{
  "intermediate_size": 1024,
  "vocab_size": 8192,
  "hidden_act": "swiglu",
  "norm_place": "pre",
  "positions": "rope",
  "rope_fraction": 1.0,
  "attn_scale": 0.125,
  "parallel_block": false,
  "init_out_by_depth": true,
  "beta1": 0.95,
  "max_grad_norm": 1.0
}
Each number is 128 + 32 x the weight over its row's rms, rounded and kept within 0 to 255. Layers, rows and columns count from 0. The size above them is the row's rms in percent of the matrix's.

# layer 6 MLP up, 1024x512, rms 0.0976, rows 15-18, columns 256-511
size [ 98 100 107  99]
[[132 103 139  63 114  85 150 160 132 165 119 128  76 124 129 123  90 123 167 116 144 147 165 176 120 168 116 164 100 126 164 147 170 171 153 167 152  69 156  86 141 151 146 157 104 139 151 113  94  95 157 188 200  90 127 141 174 118 107 130 175 184  60 140 135 198  94 195 164  94  76  83  91 136 109 164  89 100  76 139 154 126 151 145  82  89 134 155 138 106 173  91  91 134  66 111 136 161 106 114 120 160  64 170 101 161 142 141 139 168 139  90 103  77 159 222 126 133 139  92 150 179 216 156 126 122  74  53 153  78 102 175 147 146  49 117  79 138 101 201 160 119 116 155 167 125  86 158 141 157 105  92 128  55  63 127 148  73 108 110 146  96 122 150 101 145 105  79 124 146 165  84 110 147 193 110 129 122 112 110 120 159 162 130 186 169 112 170  63 144  98  97 104 163 145 150 151  81 168  58 117 123  85 163 122 138 155 134 112 108  81 150 111  92  99 100 125 116  56 121 147 105 144 157 128  70 146 138  69 153 110  21 108 146 138 130 105  94  85 116 123 103 141 114 172  78  99 160 106 108 143  75 107 137 135 138]
 [ 91 141 124 148 127 137 127 146 139  81 118 147  88 136 142 127 123 124 181 122 114 117  81 161  98 132 155 167 121 159 147 115 139 105 103 140 120  83 122 110 157 188 182 106 128 115 115 188  91  78  58 123 111 138 101 140 125 127 187  98 110 151 115 133 118 135 143 116 126 108 132  67  97 114 147 153 149 114  58 167 170 141 127 129 132  58 200  72  91 170 155 116 124 102  94 115 109  97 168 127 110 123 169 159 108  93 123 163 104 126 127 113 132 118  54 138  92 106 148 145  87 106 150  72 138 129  87 131 184  82  96 140  90  91  57 131 104 164  90 150 152 118 131 150 130 151 186 141  89  99 137  82 128 103 140 140  71 132  77 153 106 129  97 144 172 143 122 149 138 142 177 114 122 125 134 104  92 111  96  48 122 147 167  60  87 133 141 174  79 199 124  83 117  95  43 103  99 104 120 119 156  90 155 155  66 143 109 116  73 176 127 144 102 193 135 117 124 162  99 121  97  92 129  97 167 139 152 197 114 159 135  75 105 148 155 132  88 124 156 161 123  75  97 134 139 129 117 137 152  68 130 177  93 166 116 115]
 [ 37 120 155 124 115 117 124 134  95 100  91 139  93 185 120 125 108 140  82 138  72 141 131 160 167 150  83  61 137 118 136 143 147  95 111 119 130 168  90 151  82 135 127 168 134 129 161 177  87 119 144 104 121 156 151  97 135 194 102 125  96 144 230 187  82 138 177 115 117 119 146 121 115 146  82  68 126 178  77 125 125 156 125 127  79 151 138  93  79  24 112 110 124 139 122 113 116 118  92  90 107 150 131 120 137 130 179 175 105  45  79  89 128 109 164 120 176 178 124  85 103 105 157 128 218 128 132 134 126 129  90 117 179 141 166 127 137 138 150 145 214 139 118  91 110 107 158  79  97 139 213 182 144 144 136 134 104 103 136 110 158 111 135 126  90 143 122 126 160 164 128 159 198 118 133 149 114 198  86 178 108 133 100  63 148 172  98  87 144 114 115 135 111 164 116 117 143 192 147 127 131 110 137 161 123 115 120 133 157 129 129  70 171 140 162 121 177 126 135 141 176 125 121 128 109  98 136  60 132 119  91 134 116  95  89 135 152 152  89  77 165  90 112 115 182 156 155 143 172 102  88 127 157 119 133 113]
 [146  95 155 108 167 115 100  58 159 146 159 135  82 182  66  74 119 147  64 113 180  98 135 165 146 171 155 139 150 147 133 118  92 118 110 135 142 147 143 132 118 150 127 119 174 136  45  90 175 123 167 113 108 131  90 124 131 138 132 103 115 151 155 158  84  88 163 115 127 125  88 193  87 151 113  69 137 137 156  95 129 146 158 146 130 151  91  74 122  81 155 157 111 130 140 181  80 146 101 129 145 147 113  97 146  83 160 110  88 123 125 154 131 139 124 116 140 158 124  69 154 119  92 147 133 119  77 109 219 152 129 112 148 101 149 118 147 134 135 172 106  79 148 233  93 106 129 103  70  94 131 117  76  98 151 137  72  79 114 154 105 120 150 141 150 118 116  91 103 109 101 135 145  57 142 117 204 160  56 148 169  91 108 168 120 120 129 185 103 155 111  77 116 155 138 133 136 121  93  88 203 148 120 149  82 130 136 103 175 129 197  86 142 183 146  85 165 122 148 137 210 119 137 107  98  53 106 113 123 126  73 134 170 102  96  93 162 113 140 190 176 155 125 102 159 142 158 142  93 140  99 102  71 170 118 139]]
# layer 6 MLP down (transposed), 1024x512, rms 0.133, rows 15-18, columns 256-511
size [ 99  91 110 103]
[[137 152 109 131 103  73 112 100 128  79 116 157 133  99 103 120 113 153 175 178 153  97 181 143 147 102 132  67 168 146  88 116 198 112 153 128 163 114 186 125  47 132 150 121 114 141 133 134  86  61 135 182 118  68 170 100 122 112 166 128 163 109 147 125 135 181  68 147 161 146 113 103 137 118  58 115 157 111 147 117 179  93 183 170 114 116 103 130 110 152 136  99 139 156  83 101 173  81 107 113 101 122 120  61  74 129 151 134 153 118 120 100 132 129 114 161 137 144 205 185 118 118 171 158 167 115 166 119 115 143 171 191 141 140  90 114 136  84 125 175 182 118 126 118 143 150 149  81 160 181 178 140 112 106 130 107 127 136 108 121 152 102 114 183 164 137 150 123 105 192 190 115  70 156 138 170 136 153 131 154 124 134 174 145 103 153  52 170 138 161 127 132 101 130 121 150 115 127 136 111 153 132 119 106 128 115  82 204 145 156  97 121 123 117  89 105 142  93 116 152 122 106 129 150  63 168 113 160 179  88 117  89 108  95 143 143 141  90 131  79 195 149 104 100 104 167 113 148 143 185 121 119  91 159 119 107]
 [ 90 170 179 103  97  96 117 151 111 157 140 124 128 135 118 167 125 174 144 100  71  99 121 109 170 101 142 122  63 111 142 141 108 109 167 143 172  75 112 137  95 108 128 155 191 140 140 122 156 100 130 100 193 182  66 174  95 112 198 132  97 123 111  78 118 159 122 110 120 124  91 139 127 103 168  98 129 104  75 129 112  76 151 124 115  69 171 174  83 136 152 141 121 113 153 182   0 170 122 123  74 151 121  83  90  88 114  79 124  94 124 131 132 151 165 168 132 130  85 131 137 124 118 123 172 127 138 146 146 165 154 151 169 137 105 117 109 108 104 123  87 135 146 165 169 116  84 143 127  45  62 164 156 103 100 123 111 160  65 119 199 131 182  87 139 176  95  99 156  96 117  53 117 171 179 120 126 166 122 156 122 116 106  95 105 132 129 127 171 142  57 153 107 170 166 133 122 139 171 162 136  96 109 183  99 121 146  81 145 108 154  74 165 165 123 152  92 103 166 135  88 147 166 188 108 148 179 113 123 111  46 151 138 137 128 127 178 148 109  61 184 201 125 173 132 121 160  96 174  99 118 112 106 115 117 132]
 [124 131 170 111 138 103  95  70 109 155  78  77 141 125 122 111 170 140  84 151 166 124 155 125 116  81 122 132 158 129 193  97 110 128 116 132  99 137 124 143 157 212 141 147 123 132 147 142 110 127 178 134 130 152 166  90 101 152 144 113  79 199 162 146 188 163 178 160 136 183 159 151 128 160 132  68 104 134 130 158  91 182 119 137 123 147 110 138 149 111 169 126 132 121 104 128   8 151 168 111 138  70 122 126 151  97 114 128  92 114  91 180 135 108 139 180 193 169 149 109 155 115 152 168 132 152 137 164 125  96 145 105 186 110 202 147 130 126 162 108 139 176  91 155 114  56  95 132 148 138 156 109 161  98 162 141 171  99 135 115 110 118 149 109 121 135 145 122 117 147 128 130 116  97 122 137 107 131  65 139 106 140 117 116 110 115 112  95 120 110 114 187  98  83 147 149 148 146  77  90 109  81 141 144  97 144 106  94 127 108  96 115  83 121  97 145 160 155  71  92  88  88 100 116  34 115 167 139  68 133  87 106 157 162 175  85 119 126 167  91  67  88 139  84 147 103 141 206 143 148 143  75 123 182 163 142]
 [134 119 146 142 133 161 130 142 143  60 123 106  76  87 162 117 141 128  81 106  93  88  80 105 141 106 136 208 102 141 109 112 125 132  90  53 115 108 134 109 138 107 100 115 113 161  78  96 101 176 139 128 127  90 117 132  76 125 108  77 107 156 115  62 108  97 189 106 143 105 134 125 100 130 100 126 217 153  95 131  96 134  92 176 181 104 149  80 121 128 155 143  95 119  88 149 170 105 125 153  95 155 133 155  69 153 133 119 179 148 116 112  90 134 150 146 161 185 166 138 167  82 116 155 118 141 120 181 186 131  71 109 147  88 209 148  65 119  76 106 137  77 110  99 122 187 120  54  96 136 152  97 115  88 131 120  61  99 120 167 173 110 117  59 162  86 116 105  54 130  64 159 179  88  94 134 186 144 125 130 136  72 130  84 131 154 143 167 132 171 113  99 137 183  98 144 146 100 130 125 109 128 135 136 108 168 149 109  94 152 144 137 126 144 134 152 124 146 146 168 128 105 122 163  75 144 128 177 170 142 149 131 154 113  39 107 119  92 162 170 156 150 144  97 195 123 117 120 156  81 194 125  55 191 146  68]]
# layer 6 MLP gate, 1024x512, rms 0.0948, rows 16-19, columns 256-511
size [ 99 102  95 105]
[[ 94 137 185  81  70 138  64 158 133 117 153  89 124 144 141  94  99 159  86 159 186  59 159 160 138  72 155 152 143 125 151 105 116 120 155 152 177 175 106  72 112 129 154 175 160 181 154 145 148 118  85 105 180 125 142 182 110 124 109 112 141 142 132 187  97  87 103  94 105 200 133 161 150 185 102 141 110 136 138 144  75 151  58 116 137 136 188 106 160 192 167 208 132 175 107  99 127 142 123 135 144  83 159  70 138 148 164 102 125  98 133 115 149 165 152 148  86 159 158 103 182 117  83 158 137  87 138 114 107  89 113 166 105 117 167 167 116 138 127 136 168 135 124 140 119 137 103  74 147  75 146 144 153 195  95 115 141 124  65  85 129 123 147  57 133 101 153 136  96 170 116 187 179  55 148 149 122 118 132 166 186 113  91  98 124 118 146 126 112 107 134 122 126  82 210  68 102 125 133 158 149 115 136 145 100  80 122 167 181 118 167 152 163 101  83  77 178 107 144  95 116 157 113 187 164 106 100  58 166 166  91 202 136  89 129 130 123 125 141  95 162  70 194 135 138 163 104 122 115 124  98 133 129 127  64 134]
 [ 68 138 147 130 161 137  90  91 148 158 108 112 199 138 141 174 187  82 105 129 133 107 119 128 110 166 174 131 163 131 151 144  94 127 129 148  97  94  96 169 145  99 149 118 144 118 105 136  96 156 114 112 151  92 124 104  97 178 140 157  72 160  98 168 137 119 123 149  90 104 119 112 138 138 117  99 113 105 125 116 133 112 163 139 166 179 107  79  83 109 208 103 162 115  95 152 103 143 164 144 157  86 107  80 136  95 134 111 132 169 155  99 160 106 124  99  99 132 136 130 118 150 143  76 164 131 104  96 116 144 160 173 138 126 157 148 121  80 120 181 154 189 117 105  82  74 163 108 103 136 100 185 176 111  97 130 178 158  87 112  78 145 166 177 134  88 193  84 113  56 116  94 151 130 130 126 104 106 121 137 116 127 152 127 103  67 126 178 118 121 126 135  92 109 125 105 117 118 142 156 146 145 122 159 101 173 150 143 151 124 188  88 162 134  48 117 131 105  95  67 141 163 129 141 112  88 123 134 142 140 132  78 147 131 165  98 105 131 115 125 107 182  44 105 124  70 134  82  94  74 132 152 119  90 131 177]
 [133 166 154 111 163  91 100 152 148 171  87  95 179  99 135 189 141 182 155 114 131 129 149 119  63 147 198 122  96 111 159 125 139 140 153 138 129 176 137 166 152 125  69 157 113  75  78 114 158 130  89 132 109 159 123 127 193  99  75  85  92 143 151 117 135 110 140 175  67 143  95 117 160  83 166 116  89 106 120 125 106 105 183  71 129 149 104 175 161 111 128 146 120 112 161 125  91 132  70 108 145 196 157 112 130 136 146 129 157  81 170  94  83 168 139 154 144  84 153  93 101 127 145 159  74 162  47 111 164 111 173 165 145 110  95  76 140 142 137  83  42  94 191 194 160 122 174 103 100 152 122 114  89 131  98 161 125 147 166 114 164 135 111 109 124 145  82 159 116 151 131 121 161  81  96 155 146 159  95  54 124 106 130 136 143  93 178 161 172 194 146 179  85 145  88  54 159 137 137 155 122 139  78 162 124 189 166 150 140 111 124  87 109 153 108 107 111 132 103 136 144 138 170 139  80  49 101 197 170  94 151  97 117 144  86 108  89  52  95 130 161 139  72 122 118 159 180 131 142 140 110 213  72  97 153 170]
 [206 107 146 140 135 107 131 112 167  99 114 173 178 118 160  58 173 139  64 110 172 197 135 127 134  94 113 147  89 142 130  82 166 143 101 107 104 162 162 107 157 144 124 135 125 128 163 156 106 158 116 109 112 183 170  88  76 114 123 149 145 137  96 166 173 184  71 199 187  95 149 128  79  96 117 102 165 177 136 124 114  88 125 193  69 147 157  90  96 116  85 126 152  87 165 107  97 168 177  95 111 125 114 186 187 130 150 136  86  95 111  87 148 134 122 169 166  80  88 102 109 140 136 115 124  92 104 175 135 126 127 127 137 125 106  34  58 103 109 150 117 123 172  89 124 132  85  86 138 180 151  98 188 102 138 110 171 127 109 138 107 174 176 119 185  57 157 130 162 162 159 130 180 169 105 155 148  82 155 160  84  86 123 155 206 116 101 138 129 170 164 158 167  91  55  50 110 112 143 128 147 166 102 105 206 106 145 133 113 100 134 171 187 146 135 128  89 122 195 105 119 122  85 153 166 161 134 140  88 162 104 130 129  99 150  90 118 133 101 107  84 136 131 124 160 108 141 107 176  95 113 167 145  70 155 129]]